config = dict(
    n_layer=13,
    d_model=192,
    n_head=3,
    n_kv_head=1,
    head_dim=64,
    d_mlp=448,
    vocab_size=21409,
    activation='swiglu',
    norm='rmsnorm',
    norm_place='pre',
    norm_eps=1e-06,
    positions='rope',
    rope_base=100000.0,
    rope_fraction=1.0,
    qk_norm=False,
    attn_scale=0.125,
    bias='none',
    tie_embeddings=False,
    parallel_block=False,
    init='orth',
    init_std_qkv=0.0494,
    init_std_o=0.0,
    init_std_up=0.0494,
    init_std_down=0.0,
    optimizer='muon_variant',
    lr=0.00264,
    lr_mult_o=4.0,
    lr_mult_down=1.5,
    beta1=0.95,
    lr_head=0.00819,
    grad_clip=1.0,
    warmup_steps=200,
    schedule='wsd',
    decay_fraction=0.783,
    decay_shape='linear',
    final_lr_fraction=0.1,
    batch_tokens=65536,
    seq_len=1024,
    doc_mask=False,
    train_tokens=265500000,
    steps=4052,
    dataset='wikipedia_en',
)
Each number is 128 + 24 x the weight over its row's rms, rounded and kept within 0 to 255. Layers, rows and columns count from 0. Numbers have three digits each. The size before them is the row's rms in percent of the matrix's.

# layer 8 attention query, 192x192, rms 0.119, rows 0-16,64-80,128-144, columns 0-95
077:113101168130116120110122131131130137177116122085112119095136120125126138125110158154122133142089122101104113089103176153138104157115124155090146082115123131094133083154166107110139144125134126105124124150167121131142131135089116125101165160134190127072111138114077140131118141159138187135
084:130118137104123135140134129116114157135157165115097161149134099133108129167111155130131124110131098131102117134112106133123104137141118132161106143146148103111093107112130159119105133191086133096101148126092132156138118124101151116095136164129092143121111099133192120118178112101155095127
081:150105166149096117138127131161146130145157131130054140144141104158106179116112120187099107120092133132126121117143122183147196117136148133108119103156134145097122156132133118101106147126147067123106179150159167110101161146131128072149122129119116131129156140113119140106122149154121157141
078:150158085129097082120113099114128110156153130138165171136135116131135114149146165096146153131130109131122136115113162158127122119142129111155110125116147116131111112124168168133081146142127139155101130141165124098070120143157135144079170096116091150140123135154066137120125082141104114154
080:091104157131150112150083159155142155144117150130122138142107142133102152097141094163130134101121128096146129121114168154153183148124184138068132165109097124136128071127114133116128138107115098125132168154102124112146128149118112128133126122119160102135117112113105147101169131189099105145
081:133111141124131144109142145129127147129069112106131116137132150125102121099142126101127141114140140114134104106149158100162112165119118111102086121129135171142170092160140130160148149086146127136130168114117112079104122128117138113083115120145172111090133124106093138151118147171106160122
072:108109151140115182132075153139130154165165141121151127125148116130131124085126096159137116121161144106137153129140125113103151117141140107104179123164127125137147095111155144129109132091101088102154079119087107133141146121129113109190119120096155108125124092119126148067165152144085143145
081:096114112126106120156090126100171170157122125118173147148140128155105119132147098178145150093090130116124140126162185158121176127141131131139120138115127149116181089157154136180175119140121118121098142158128131085079150135110092086141113075128146092078103124098086115131113127153130182140
083:103088167116130144143106122134100152146131116161108182122118107108146123120153151151133124094143159159133126139103127106098100096134110160128147158137142113121141177125134091068108085116117084118137111132111126162150124104138111155187091157110138121123122131122136133084160164114131133160
076:101130127105112097143136107186139133117113100130100100156117096121140117160150094125141113133162086129113131116130135137137083121102123135130142183112163149186111167090127150190122109190144188116114082143159142135150133116150092136157122123164151121135130133161142095128151130125113102134
096:123084175127141149134100122153147140160148118101169100137154121126116149145147092161132126089140160157117154091147116153138150122119135109115122095162127093080160100131136125135175158098127119153115147143110127126092141153108125104139093111143154129105099123101122150148095148171150160152
081:134144165148151124113102145140142129140175137162097096110122132098122115093144105134151117099140105116153132155110151118132095140094136076106138098082164139118094105074083110118120109125114089118097131119144165161138091132096137122125125130133105135133117118126167130120103142105122076178
083:113129162151124101122113106173149147161129133117106097155112129145125115145106101118090137123099136138142106157150131176151143116125119143090128091137149149104134121127090167149124134115144154125106141137124153098129098177078107079122112100180160140109104125105128161190128124162135120149
079:096137133139130175125102165083136090135146088119107146151156173168116119130164145168123099086159094153123190156128136100151137130089142140132106128106085085129134085111131096077160101135107125109103167140133155135101120123113158147098125105149135110083096132152124082107122120140143129153
101:156150142125117139128121148136136130101103118145157151114130097135138126127097100148080102091086137152156143112102172130177126124058112116110152166097074098124145142111151127110096130162129115121090146130155136135134122169088133110131116132138142117150098106162145152168143123106106116110
083:143137101138102078152136121170123122153105173141125093087109043119130102109114106137136137176139151149135126128160125183153144124170136137107124125158130116152133120084083150169154097137141134151084138130151110140152094134142150111148114154152123147159162138133147124111126132130100088145
106:053130175143166132121120152108143108162112140087100162174147149168123127140163110157127130115129063170115174150141115112125145135141136131150157135109121111175133114116090122106130111144136132126116149115116157102072113133104160127106104146103153135129101125118136104124119096141125118202
124:108154145116147094121180113134085119143128167136112129142138149101093129129085150138135107110139131097098147168140101209175079159103136152142110192103121094156134136127109117115130108120096120143132106087113128125105121140153150165134123144119132126108081115117118116128141124127198152112
097:104114121118144071171154133097133118120111149114096128138117178110078127106126102102144113100129125089109120109108095140149091187158124175137153123133155103177132133127134092114131147160132123137116113123121125105133121128121069133102141123128142089112176136127073128167155089135123130099
099:125108132165113153178104136162127135127171158139148110144131124141130122157125123169151114158151120107181128113132135117137141089107128131118127144114128125112102137134134117141101165135123089108153141160150145122117116102114120142128113110133107105072146140118143111088112089090178141150
096:122137126157139112119128135150132111114100086130099098119112154122122102146115125108149133151109126096150121104139104164138090179084109110061175155125156144162103132127164159119076151122154098122140085100128153121117136113131136155121153119117139129129145119142140149158149126147133110154
087:111168167087149124144154140157151134143059115105106141134159113142100143153132105149126119144105116109127152114167143117109158120108126117110090159126143184119176142114125105158110135123137095132115101115156161097123144115129143181102145119140105178102081161126157120161092098145123171099
093:130123141126153106163117167085131139144125134121115110113121114172132135071162138134125096155160146141100130142148140120160099104139144190137110130132119145127163130128112159076131128102097129134092083138128089130104130117140109133153101134149162131106106111107110124128098148164125111150
093:116092125146180136166120142109134124104132148128082148115155139154147138113130132152158142122155117137157159143134139128115130094157166087101107165107103141075132141141097093141120073144129109084132084120100130127136093147134096143137089141169121095105123131157120102110107091111132166138
106:134158131168157110116077080128103130127133096115151148158159130147163118158096099113105142129115133105146177134124146115108090090159109121099112071109115151141154117116096112120089114122113096144093140135163162134113138114111126162100103104128101122091092161118101150090129114125142188140
108:078096114149113141119144107116149149130113105108125129121132131110126132142184128148124110117098123153097131131102139090088163125118084139138150128131156145143154108129142170123144126126119087120122121100149106086092148106112115085119122131104123110123123169051176107149106153137094132149
102:123133158150172129121134077128133096144091151138129116108115103096111127112139133136139168106110114101155111131120161171052127177109117106146135158146187142132114164122146161131162093133086156124130146148131107142107146140137124133150086146164093152126123110165131127131139086120146123132
097:115105136128102114124120153157117160150139156102123139122116130131096156135103103183134138096168134163092150073153114103151160140116116156101122113140089125115100124173124170139147130142086126133173118129107148084122120101152148133131145135125134172141081121147196109131135146204141140168
088:138118131118106153137166144129135153109093165093098134118126100156161118132117129121162089123075149144118109117101145132137142139123117129110130148074085134094176133139136106161137141112112098141129124081126113127127116123163139153157155142119095139109098134100169115090100169116132125098
087:104099121193105160151111121140120164146146131103101132133145143152146115131120090156180129140096111154102137122132079120101145141127125128118134107131140176129137115096140142150135142152113095145133168118162148099133139128105107130137090139150169165132110116186181143089145131122179133101
072:128107156100128099135145101140161117130130176100160175098137132111114102157151144118162141086141172145130170131128153148122150132134138131114145095094112145114142136139119170089158125171144141108093126131109123122103110108126131153103180102167165106132122146107121122088106129157087146168
095:128134086111129143119131127120122091079127161132157155099124094157113142062105131097137117135137137128134133117127158121153151133141165145118142151116071125129158162142140116141148123130163174127115128125103091152119099116089121103115155138126150155174091110113106144067100101119125146101
087:098160104128096118125105139130120125161144122144099125155127114155127146125108119204138120133171127125124175150139118107125162114139124113156125134137157120145118095097109117157078125160132095156116152124171140080127152156125130142175109106172116140115129139119155177136142140181126156161
095:090151161124142122156125136139136153188132112116083125168136100117120083148126135187137132122125108169094182155132118116130151142147106135124136141096150133120139086104128143140119128148125153081124108123132124113124102157118138141113156127169154132110093136104129146140088130154114080172
035:131104117096106125177154150174149107155126139126117126134099117095169145117172126132095118148140130142110124161121117187139118108144124133108130116118111141141171190131102109132123145124144088136075098116150081123114126181132159089071164172135142128095158138132136132090137098163156145093
036:129144139123123142125143123111151081127137134120128140159145121138140115123146107132099129136126085125154147121139108131124140154100152073173156116177141150130115163127128147145107149098101137101124092152120147123190104099116129072091135130154182115102096097127082135137144087146155169154
035:142133124144097150147136108114144148133111092118116143094069117168148164126115148128210107118168127116111125117145104139112102142122094145145144135128117155160122148117140152156063118099115078089100124069120128143115116121156151170102123113119096123134110123154136136090117114102089122141
040:121111188106133089139105173123169139103142137124144123154170148107139122160112077137099133107098124113126167107150141116105161161101142125094157107095125116155103109117162106106156124103081115139090137155102144142182179107128094112134162157139170146101130146120092139116157126149155134154
050:125130123134117142124132175155136138109137100150099164085121129120109162139106136159164118097135176159102138117083137107152100109121128121136092156122111162116151117152119152114101134089073076140128131114157109136095112119103128160150086117113096096067120155173161097125128142085080110110
045:173134104131114121092139061137139132170110125168185113086117130139176111145140136140154117110149111103099099119143133112134083141130116145174168092133149146134138168112149155121111091160167123125122125157152107139135117128154115118134134126125147156186128132099111140132120118095123146136
047:151115148143140140114153119091127168100158115128110161083111138141109095137135167137157105170151119170132092121133125123158125121120088155141113145087118139130152108162127114149128128086120077138111107088105110128070121143123140144130114085090104089154099106116141090129103141109093113120
043:127112126101138147148138141093146145116152131094102103139150124138091152115121151138154130151116144169141133165154122116100141160129095143150122156136130178107127118172106097137119182135106129118103151142092121153101097181125094133084094121108102113107130123096103112162163102132090147133
054:152138145163079160079128107125159141142125125134135135081118113124140131130116179155154125123149142130076139160115130124116115150150109154153110109143122150122146121136145168153122119131149110108137108101170122118129088155154135110136132064106094134181117164100118128138112133127104146134
060:164116182169119146103131141116104144133172116135158148119094150182092119103154132128113144084135138150090121060081102136124122103094104138121120081104136130096118084150118151123129111165156098126104131128132150119107149151132145122127123125096156129142140106141137165155106131175107073106
057:121107123131147163120129135105147134124112134118114135138123139094111132117144145137192148102175137126097166102098108126136132107108108136108100151144129096108130112133181117113119142132105095074115107102125103110068158143161148140093105136114114112152146158167140101139100148161114103128
056:108053146119146166104125148133088114141191160141092099157158107123148144137098138132178160116130113129143138157110145110117074177125101098144137140140150153117116128103110153124129115103126137107108124109132133154120136125149150176162148145144090110134073128118148125131125135139133154159
076:124133136153120115136140125143119162140159140106128123127187151105124102120162114100118135145119115112139134183173147129152137126145099114123147137100169148118124136114117126155104141157134124102108149118128137129135130172138142157146081064152119098106131134120131115157164114157105100157
082:118117134119147167120084147111157140168157116120124151112132148153090124113152141169151112090112124185151177140138134109157103116130119131136124110132112116136141088092087145096134108119110110108089116102141146117133142158140153122125126090119108138096059095123148131102118103112115129137
087:129165094126116128125120123137162148101114117153142131129113125125107105111140096137104121112100114149151172136170144160164145115106141129104091120134098133121134111106099134127072141144107079117070113170137151102133118152108129125149105098161145113117122109130115136094197137129099130128
091:115171097146098077132130113129105129140101152115114097128095109137126111127100084105112142159117147103118137115143100156125146141127088140093129097161111119138116131159112141136143122118124133129131154130118152105095109131126162056141141167117095109148162148164130125153174133147090107148
104:069160154124162117145117148115127136166110145089130195160140164139117098133164107122145110093106058146138155145128132109095132133159125144181165167105137129152110132137085088097126080111130148103136123100155139115085111141097147121116162137124132128116077122135123161127137102143111119159
# layer 8 attention key, 64x192, rms 0.123, rows 0-16, columns 0-95
054:136150098139126110120128152115126140105151155160105145102121153152142122092131149094149129124141141113143087120113148134095170102112128121151139113150103141117143116155164126119138112152125160143162111156096151168090101121117124151124091140116129118178144131171120132177124123149068068134
056:111142092157102120140125119114131171125128142164157085110136204150130111104137130087134120105122108126131124104123108102136132114121130138137127142106113157118151145124164081137157124154174143135151139127123158161119134138150096144179075108104118113156159171107163185154101164153106150094
052:144142112090157111153144169097120101103109163153116113134110133130159168118104156141098133149096116134136074162144151118140086142161153143123117156152115080139115098124100125138137118133159202136159107094133118093101139111109128152114129137116142116097145131124149172133136122138154121134
052:141106108140136135171119123118118163078097101168131104107115147144146107083121181126139118095115136114128116132125145129105132116114124129130134136112143134100165142148131115134142112126168155152184127121125130149126099148096150178148110118140099104125127130121154112124094118110135120048
051:099124116145087165130139080119141130185174150123125111154093083105158128171128183129122111132134118137157141135146080132137146092140120101105100126160126105146154134151138144130147123149160124158144114163113110116102124140109138122090138131124145172118156106115117127126123146130156154164
054:139101137118130111120128139095148177122143118113080146169187152149124104147106104116090151163165122135142151100139118120145179112105143121147138185137137109115113138158135091147136116149124122095127103150077154131159108099120171101163115146169105070135115150159133114098128142135129146149
054:125136121127139119107146097158091111143142152129126150158121107094086110146166123106131109160150152114142093135128139134143138117147115137139126161143130150157130149089108157141124109148138121095160101098118116129136119138135137130093121116153112199063113167154124129114139135085157110096
063:132126116129109138097113119181097102153133131137137168173113092116108131171146150101109118145131149114117097133105114164154145103147142077077143131140118101164128178113118145130104071149163094157163085121132150122124147130089115127106109144170107178080133127135139081066133107135145121139
073:176131107110141116131112122146110136090143160150163150132140125120100050106113128110107159138145099142164128089094147132138107141134155136126111146117098129171134128110142134128154082145119130114127155124084107134114105140130118096138132132143149162120112178118096127099133127117089145113
062:100171107143109106056148140150134097165109113154089135107119102131140131083138133113129092169136157122165098143194086099126142120151093106144108146160120118153131091088116131116118155105138134155091154101123107151116150098162132087125140071108117156169129125163123117128132146126110121152
060:152142130146114120135153111135176148184139097132114142160105074117152112118112161125105068152147141105136091162142125108137109095147127143143108154092142126155114113110094113128137110176156155144155162101139095093193131145103171134164114155110128192134132123115133132111127170114144121130
072:126141161118119117131102137104144136165148126121179124129123184129110138134124087154113141117140138129106156142110165134163139118140183121148153104162098111091145162138127128103184129162091112117173157150088143082129141160124113087165082120108141104090125141145126116103160124127156121147
073:129157147122147139114105159164151149105145100163108108093117111126124168136165113125121119125136149098119141120168123157106163130106135139116103111129127128140126124126143137141121086140116178128109147139135139076167147110160139088120164133086111170144126111148126106121090154163093091118
057:137150187103155134137095165122116156134143120162079108123144134148103119130110119110145125115149143139126160144128155162127135123110112124117135139133143151139152105113117106159142067146065177130109130134126124107132147114147120134109157121087148176135088139114101111119102140105163135166
088:101110075104131148078141162135155096151135115080155138131168167152123180110183191138107142135113096135148154144127141108162143102101132132081155152122147130137119119137135131108118112123147137125144106105126110113139137124190142139107121147128113133124099133106151126152151092141087131149
103:142078135097145138096133109106126136133183110129130156147110120127135111105077090149096169104165157142121147126087179176145110140143134128122101157093098122098173120098123119149092108150117191124146116117111091157126085117106102145139146093109130144135109156119153102122134135089167143137
110:122135090094138129166101157087134123174124144141104110132128101131107133100099163139144108143145115153110133112086131093166104140160134129176110111138109145153122115120093186092150106123085122140110099073166108151148141135158129127103108122128122127129168104124103110123112119106105182148